Weights of a small transformer language model: no biases in attention or MLP.
Each number is 128 + 24 x the weight over its row's rms, rounded and kept within 0 to 255. Layers, rows and columns count from 0. The size above them is the row's rms in percent of the matrix's.

# layer 10 MLP down, 224x768, rms 0.076, rows 195-211, columns 192-383
size [104 108 105  99  94  93  97  93  96 104  86  93  98 101  96  97 100]
[[154 117  91 136 101 101 127 141 137 165 135 151  85 122 137 141 136 133 110 172 135 147 159 121 110 109 129 173 124 105 141 141 183 181 136 126 107 123 116 154 105 137 147 138  94 194 116 122 168 110 144 118 100 136 126 146 125 134  97 124 116 183 117  96 116 124 146 141 163 106 119 114 124 114 117 168 142 126 153 135 140 139 140 134 156 131 144 147 169 124  88 164 190 170 131 163 106 157 135 182 115 118 110 155  63  93 123 141 132 142 132 120 109 138 126 128  98 102 132 118 125 104 144 134 142 120 137 165 136 109 165 126 119 129 145 113 106 113 121 130 141  96 177 121 138  98 103 115 137 116 170 161 133 100 131 132 117 133 142 135 114 116 126 156 156 130 131 115 116 108 138 110  84 146 109 175 120  78 123 145 157 134 113 108 157 134 108 111 127 115  99 161]
 [ 84 167 123 121  97 134  98 119 120 108 152 122 115 138 151 132 117 129 105 182 128  93  98 128 143 138 121 139 107 139  99 149 127 126 154 110 131 128 169 112 125 106 144  92  98  90 134  94 138 105 122  69 101 123  98 134 118 172  88 114 129 129 145  89 143 156  98  57 147 115 139 132 156  61 130  90  93  97  98 120 140 125 149 144 136 140 125 144 106 124 137 154 152 117 134  91 152 158 124  86 169 140 118 133 136 148 129 162 111 100 105 143 123 122 157  93 138 143 107 129 157 130 104 134 116 154 113 152 154 146 146 127 127 122 133 118 126 156 150 102 163 105 139 136 120 106 178 132 150 144 117 162 116 125 147 142 107 110 134 106  99 136  99 156 136  67 126 132 126 134 101 120 147 137 144 155 127 118 132 167 140 125 138 129 111 181 118 103 127 144 138 138]
 [123  85 118 138 141 144  85 140 151 170 131 142 135 130 164 120 153 112 110  72 142  83 131 164 154 155 115 147 131 181 116 123 118 161 137 127 130  95 115 127 132 125 174 115 132 160 108 131 124 153 129 109 165 103 151 146 106 126 168 128 138 143 135 166 103 108 140 136 151 133 167 137 172 172 152  81 100 154 160 119 113 117  69 121 142  97 128 140  90 126 158 129 130 141 129 146 107  97 121 134 105  95 114 143  96 107 130 131 110  77 125 153  95  87 128 129 125 151 124 113  97 134 112 118  82 113 125 136 146 157 110 194  85 122 149 122 136 125 108 169 102 121 124 120 175 131 119  72 112  97 125 173 149 162 123 119 112 150  73 129 124 117 130 132 150 130 119 130 133 139 140 125 128 126  97  98 164 132 130 149 120 111 169 134 155 112 131 184 182 102 107  62]
 [ 85 124  70 146 141  93 132 110  97 153 201 119  99 125  90 140 144 139 157 148 138 159 118 122 131 133 149 161 138 141 126 128 139 106 139 151 152 159 130 149 166 143 174 161  65 132 131 104 127 117 127 126 112 122 176 110 141 115  71 130 130 142  89 129  84 119 129 118  96 167 113 101 113 130 103 135 153 112 105 147 127 148 103 127 179 131 146 105 104 134  85 143 119 144 143 108 141 138 115 163 116 157 128 135 143 141 146 116 116 123 138  63 147 154 106 155 130 102 135 123 127 110 141 100 145 148 132 106 141 173 113  99 122 133 121 113 147 155 118 155 133 145 126 154 114 124 118 126 140 130 173 130 117  69 124  99 146  90 146 128 144 155 128 128 107 149 140  83 139 132 128 114 134  94 108 130 152 102 108  91 147 139 134 159 126 139 116 160  93 114 130  82]
 [148 120 152  93 105 150 134 142 152 109 128 141 134 149 172 149  89  93 104 108 117 150 132 115 102 135 156 154 150  83 142 128  87 107 130 119  95 126 170 142 120 122 131 160 145 110 134 153 148 125 136 126  99 142  55 157 113 158 160 128 136 133 141 133 161 144 163 134 124 143 127 167 145  91 130 128 147 128 149 140 117 135 174 121 161 123 139 117  98 134 113 165 131 156 137 116 153 147 128 139 109 125  67 143 135 158 110 103 142 155 149 114 138 106 160 117  94 130 126 122  98 128 142  90 137  97 146 125 121 111 130 155 134 157 118 145 164 163 148  83 149 149 149 144 153 117 116 148 127 130 101 127 143 124  98 111 100 118 122 128 148 122 102 141 185 103 135 111 110 153  63 154 154 143 147  98 147 102 144 121 163 125  86 121 118  78 114 115 119 101 163 123]
 [123 155 105 167 131  93 116 143 131 115 103 120 198 129 161  92 120 146 127 155 151 118 133 120 177 128  85  69 126 106  77 135 152 151 108 134 104 126  96 153 180 131 100 131 132 106 129 141 126 175 155 106  97 149 108 128 131 152  91 117 115 100  86 119 116 115 173 102 135 139 111  62 172 118 130 120 149 105  95 128 108 130 121 112 101 115 119  98 125 125 125 122 114 125 127 125 134 144 121 141 120 100  97 130 132 185 123 118 122  78 132  72 117 168 115 151 158 132 120 115 140 138 119 155 125  88 155 110 153 147  98 141 123 118 127 137 152 133  74  83 157 114 149 105 137 128 128 110 136  75 110 184 118 115 147  90 156 130 125 124 120 156 140 132 131 148 150 120 125 114 103 198 130 121  84 119 174 127 136 120 122 131 123 103 132  81 131 137 155 137 153 133]
 [143 111  82 142 101 145 117 144 157 147 105  84 116 136 131 137 145 172 177 152 136 107 161 115 102 121 142 164 123 151 160  61 140 173 104 117 120 120 157 122 157  95 120 107 104 148 137 131 119 130  68 130 134  78 121 110 131 133 157 131  73 136 132  96 126 121 139 114  95 123 161 142 119 140 133 164 148 136 143 172 147 122 139 137 103 148 165 191 138 150  95 123 150 142 191 121  75 183 112 129  90 152  96 115 136 116 110 112  91 133 136 100 145  63 155 161 149  74 143  98 109 120 114  89 159 153 100 112 154 162 165 157  91  95 197 125 131 158 138 143  99 128 129 109 170 133 110 108 157 106 132 140 103 111 134  89 130  90 122 167 145 183 121  98 139 125 125 106 138 151 137 162 140 140 159 129 142 125 156 128 121 129 119 135 138 123 138 152 135  77 117 108]
 [131  88 166 102  95 134 112 134 133  93 159 185 126 135 141 141 109  89 164 153 135 138  78 153  92 132 127 125 115 150 117 117 113 133 132 127 161 122 130 131 123 139 155 126 110 114 127 116 144 104 104 150  80 151 121 121  76 121 120 135 160 162 155 119 181 164 152 101 130  93 126 127 154 119 137 103 139 150 138 164 155 151 118 115 152 157 102 125 132 137  96 116 159 158 150 113 141 167 105  86 136 126 145 130 127 122 134 105 105 125 102 103 138 172 127 130 116 138 140 147 136 129 131 152 138 136 172 115 119  83 131 133 123 120 132 123 144 112 122 136 122 122 142 144 150 102 130 158  85 131 162 131 141 120 126 137 134 103 154 121 140 155 142 144 108 129  79 131  88 128  86 103 127 114 103 138 125 121 134  92 157 111 143 144 142 154 124  97 149 110 181 119]
 [143  81  97 113 143 143 128 151 142 162 102 121 145 141 124  99 150 115  82 161 159 164 127 149 128 118 114 154 160 154 112  92 151 102 166 104 130 123 132 110 124 153 193  95 111  94 123 137  83 114 113 120 138 141 122 115 150 117  96 171 152 140 171 137 123 122 120  99 175 110 126  86 144 109 156 111 100 122  96 140  98 122 107 114 104 151 123 140 163 111 112 130 170 100 160 120 132 160 123 132 109 137  99 134 135 122  64 127 132 131 133 110 158 172 117 125 160 146 136  92 112 133 135 126 146 108 128 103 155  95 129 117 101  97 126 112 163 136  76  95 104 152 135  68 108 121 128 181 142  78 174 162 171 106 154 158 137 158 181 134  94 159 131 142 144 164 126 133 112 146 147 141  80 136 161 132 154 114 124 133 153 145 107 125 145 140 149 139 134 114 103 110]
 [ 91 149 127 133 115 147  83 135 141 167 143  92  88 135 141 158 168  82  92 115 150  98 157 119 157 126 165 106 122 130 131 145 168 157 110 143  64 131 103  93 151 134 160 142 135 189 120 144 166 141 175 127 143  85 163 104 175 146 130 113 121 161 125 124 112 109 130 111 118 154 129 113 158 139 122 114 128 113 105 136 136 150 133 118 113 117 146  94 126 130  93 123 161 142 141 140 110 100 133 166 177 104 130 147 139 131 174 134 119 138 111 156 145 124 112  91 168 125 111 158 128 146 171 129 141 114 118 172 117 140 143 166 135 137 102 142  84 130 108 133  92 136 144 154 172 125 128  95 124 112 141 124 107 163 114 132  79 149 133 132 125 154 123 103 114 130 156  74 147 141 119 129 148  98 116 141 117 154 138 126 169 143 111 137 135  81 152 106 108 164  93 134]
 [128 131 147 138 117 144  71  94 146 128 157 118 158 145 140  90 139 150 144 120 128 118  92 209 163 103 138 126 122 132 105 155 127 112 136 155 121 145 154  87  99  97 176 139 104 153 118 158 106 179 143  98 108 122 145 116  71 125 123 115 137 143 107 150 156 127 129 148 147  93  83 107  82 132  96 123 149 134 103 128 113 139 148 119 142 133 113 141 119 131 139 133 152 125 138 144 151 118 173 147 125 128 152 139 145  99 153 121 104  80 147 152 120 166  93 148 114 108 105 157 145 158 113 137 125 143 139 109 138 130 137 180 105 102 123 111 160 130 120 145  99 136 117 117 139 127 118 112 121  74 119 111 160 102 109 196 121 130 106 125 149 127 125 133  95 127 140 105  81 149 148 118 181 117  86 107  71 145 131  97 137 117  97 120 136 126 130 142 118 151  96 125]
 [126 114 139 138 130 103 106 157 122 110 152 132 111 124 125 115 166 145 169 113 121  94 102 101 133 124 138 121 106 157 108 122 129 115 157 120  94 110 136 145 102 107 148 104 124 138 117 132 129  82 148 142 166 146 181  75 112  98 107  82 104  92 121  90 135 145 102 113 144  97 142 142 150 106 119 102 126 129 138 207 149  99 109 107 110  74 150 141 119  98 143 142  72 106 136  93 105 142 163 109 170 155 147 139 145 134 147 106  83 122 120 106 128 110 124 109 133 125 127 140  97  81  82 158 108 175  94 143 100 140 123 119 125 127 127 105 130  90 132 150 125  79 148 111 121  88 122 127  93 107 111  77 131 122 122 158 131 108 138  86 117 127 111 137 159 133 129 126 127 176  91 114 113 143 126 143 133 144 129 101 174 102 139 139 153 170 135 102 111 141 121 128]
 [ 92 123 123 121 141 176 118 149 119 148 144 143 109 164 160 105 137 118 175 131 155 132 146 136 113 119  99  98 145 130 158 153 127  74 115 118 136 150 126 141 128 125  77 104 119  98 114  93 137 105 121 111 129 150 138  85 102 155 125 136 190  84 153 102 136 123 135 130 124 141 139  97  91 136 129  85  91 136  96 128 143 119 126 145 129 139 120 126  94 118 124 128 146 121 130 122 132 137 103 120 137 121 115 156 115 140  96 112 104 150 130 140  66  74 137 157 148 121 125 137 137 135 133 115 111 142 177  84 119 118 149 165 148 143 140 137  66 122 191  96 141 107 157  99  95 136 141 111 155 109 137 110 120 152 106 144 125 101 155 141  99 115 112 128 131  85 106 116 103 120 126 132  90 100  92  62  82 142 191 114 129  93 142 144 152 110 124  98 135 101  89 115]
 [146 127 129 122 100 148  82 137 118 150  97 165 128 175 127  93 120 135 134 166 133 119 108  92 113 122 108 124 117 134 145 149 108 143 155 149 128 128 124 124  98 109 184 141 169 152 115 124 125 124 170 107  59  72 139 116  87 121 134 139 101  99 124 121 144 132 131 101 105 121  99  87 124 148 132 165 142 110 141 148 140 145 129 135  92 155 132 157 138 125 121 108 149 141 160 103  93 115 170 135 128 136 134 118 109 109 180 111  82 128 113 101 132 124 127 125 151 131 116 130 118 129 113 137 146 172 108 142 157 110 177 166 123 136 161 103 105 131  93 103 139  85 130 156 114  99 135 147 109 134 127 134 146 128 134 130 143 123 130 109 133  99 108 147 171 121 116 172 178 113 166 124 121 125 119 165 126 130 108 175 149 128  99 131 133 158 116 130 104  85 124 142]
 [127 123 138 148 152 125 129 110 150 135 133  75 137 131 160 159 138 114 146 107 102 151 143 129 109 125 155 132 151 114  97 146  77 114 129 153 176 130 169 129 162 134 140  86 113 117 137 126 116 122 140 135 126 154 102  67 129 134 111 121 164 166 121 103 146 110 145 116 145 137 163 146  85  87 106  94  89 133 125  91 124 171 134 161 136 151 138 103 144 140 153 158 133 121 128 138 139 130 131  69 133 175 131 129 163 115  77 129 132 148 148 133 138 133 154 138 101 141 105 154 144  95 101 132 114  89 135 154 109  97 115 152 124 112 142 112 138 111 138 125 137 120 123 132 122 147 138 125 129 110 131 146 181 154 108 116 116 138  98 108 119 172  99 141 122 163 142 141 112  99 125 127 169 128 137 132 163 134 153  96 110 157 155 123 171 163 108  91 150 125  85 212]
 [108  74 108 157 113 120 117  94 151 132 131 191 117  97 139 157 135 151  76 170 112 141 151 107 115 118 109  87 143 136 140 147 140 106 176 134 128 132 113 104 125 150 113 170 112 119 135 147 116 171 191 138 119  98 205 187 144 149 149 165 120 111 103 121 104  96 118 117  96  86 115 132  98 136 136 175 121 103 137 156 141 133 101 135 164 125 126 152 126 136 143 144 112  93 109 158 147 130  74 132 131 176 124 176 126 113 123 107 157 140 133 143 158 170 113 149  98  70 102 108 178 136 155 120 106 188 162 119  85  76 122 121 156  91 160 126  98 112 116 111 109 133 103 159 149 119 148 105 118 101 100 130 144 125 112 148 125  69 145 118 115 137 122  92 141 110 119 107 132 157 123 127 131 124 102 151  86  88 100 101 129 146 124  92 137 143 116 121 143 119 126  94]
 [128 106 134 124 134 140 113 131 138 121 162 163 129 101 125 130  99 125 144 152  75 114 141  74 190 117 114 132 130 123 126 112 159 116 132 147 135 117 159 109 160 159 128 162 137 137 129 137 128  97 142 141 112 131 151  73 113 138 138 111 107 143 126  90 120 107 148 146 152  95 129 140 157 144 130 128 103 121  96 171 175 122  84 121 104 153 137 110 112 149 103 127  95 128 149 108 136 117 141 134 137 168 140 160 145 109 123 165 136 107 136 158 151 170  87 106  91 136 169 162 152  81 105 147 148 119 111  95 135 123 108 148 103 155 128 109 117 115 105 147 150 120 148 135 146 144 113 168 128 161  97 115 155  98 122  80 137 135 124 140 148 142 124 142  89 137 136 173 114 118 119 100 112 155  87 106 104 115 139 117 124 116 167 126 140 132 137  85 148 109 140 133]]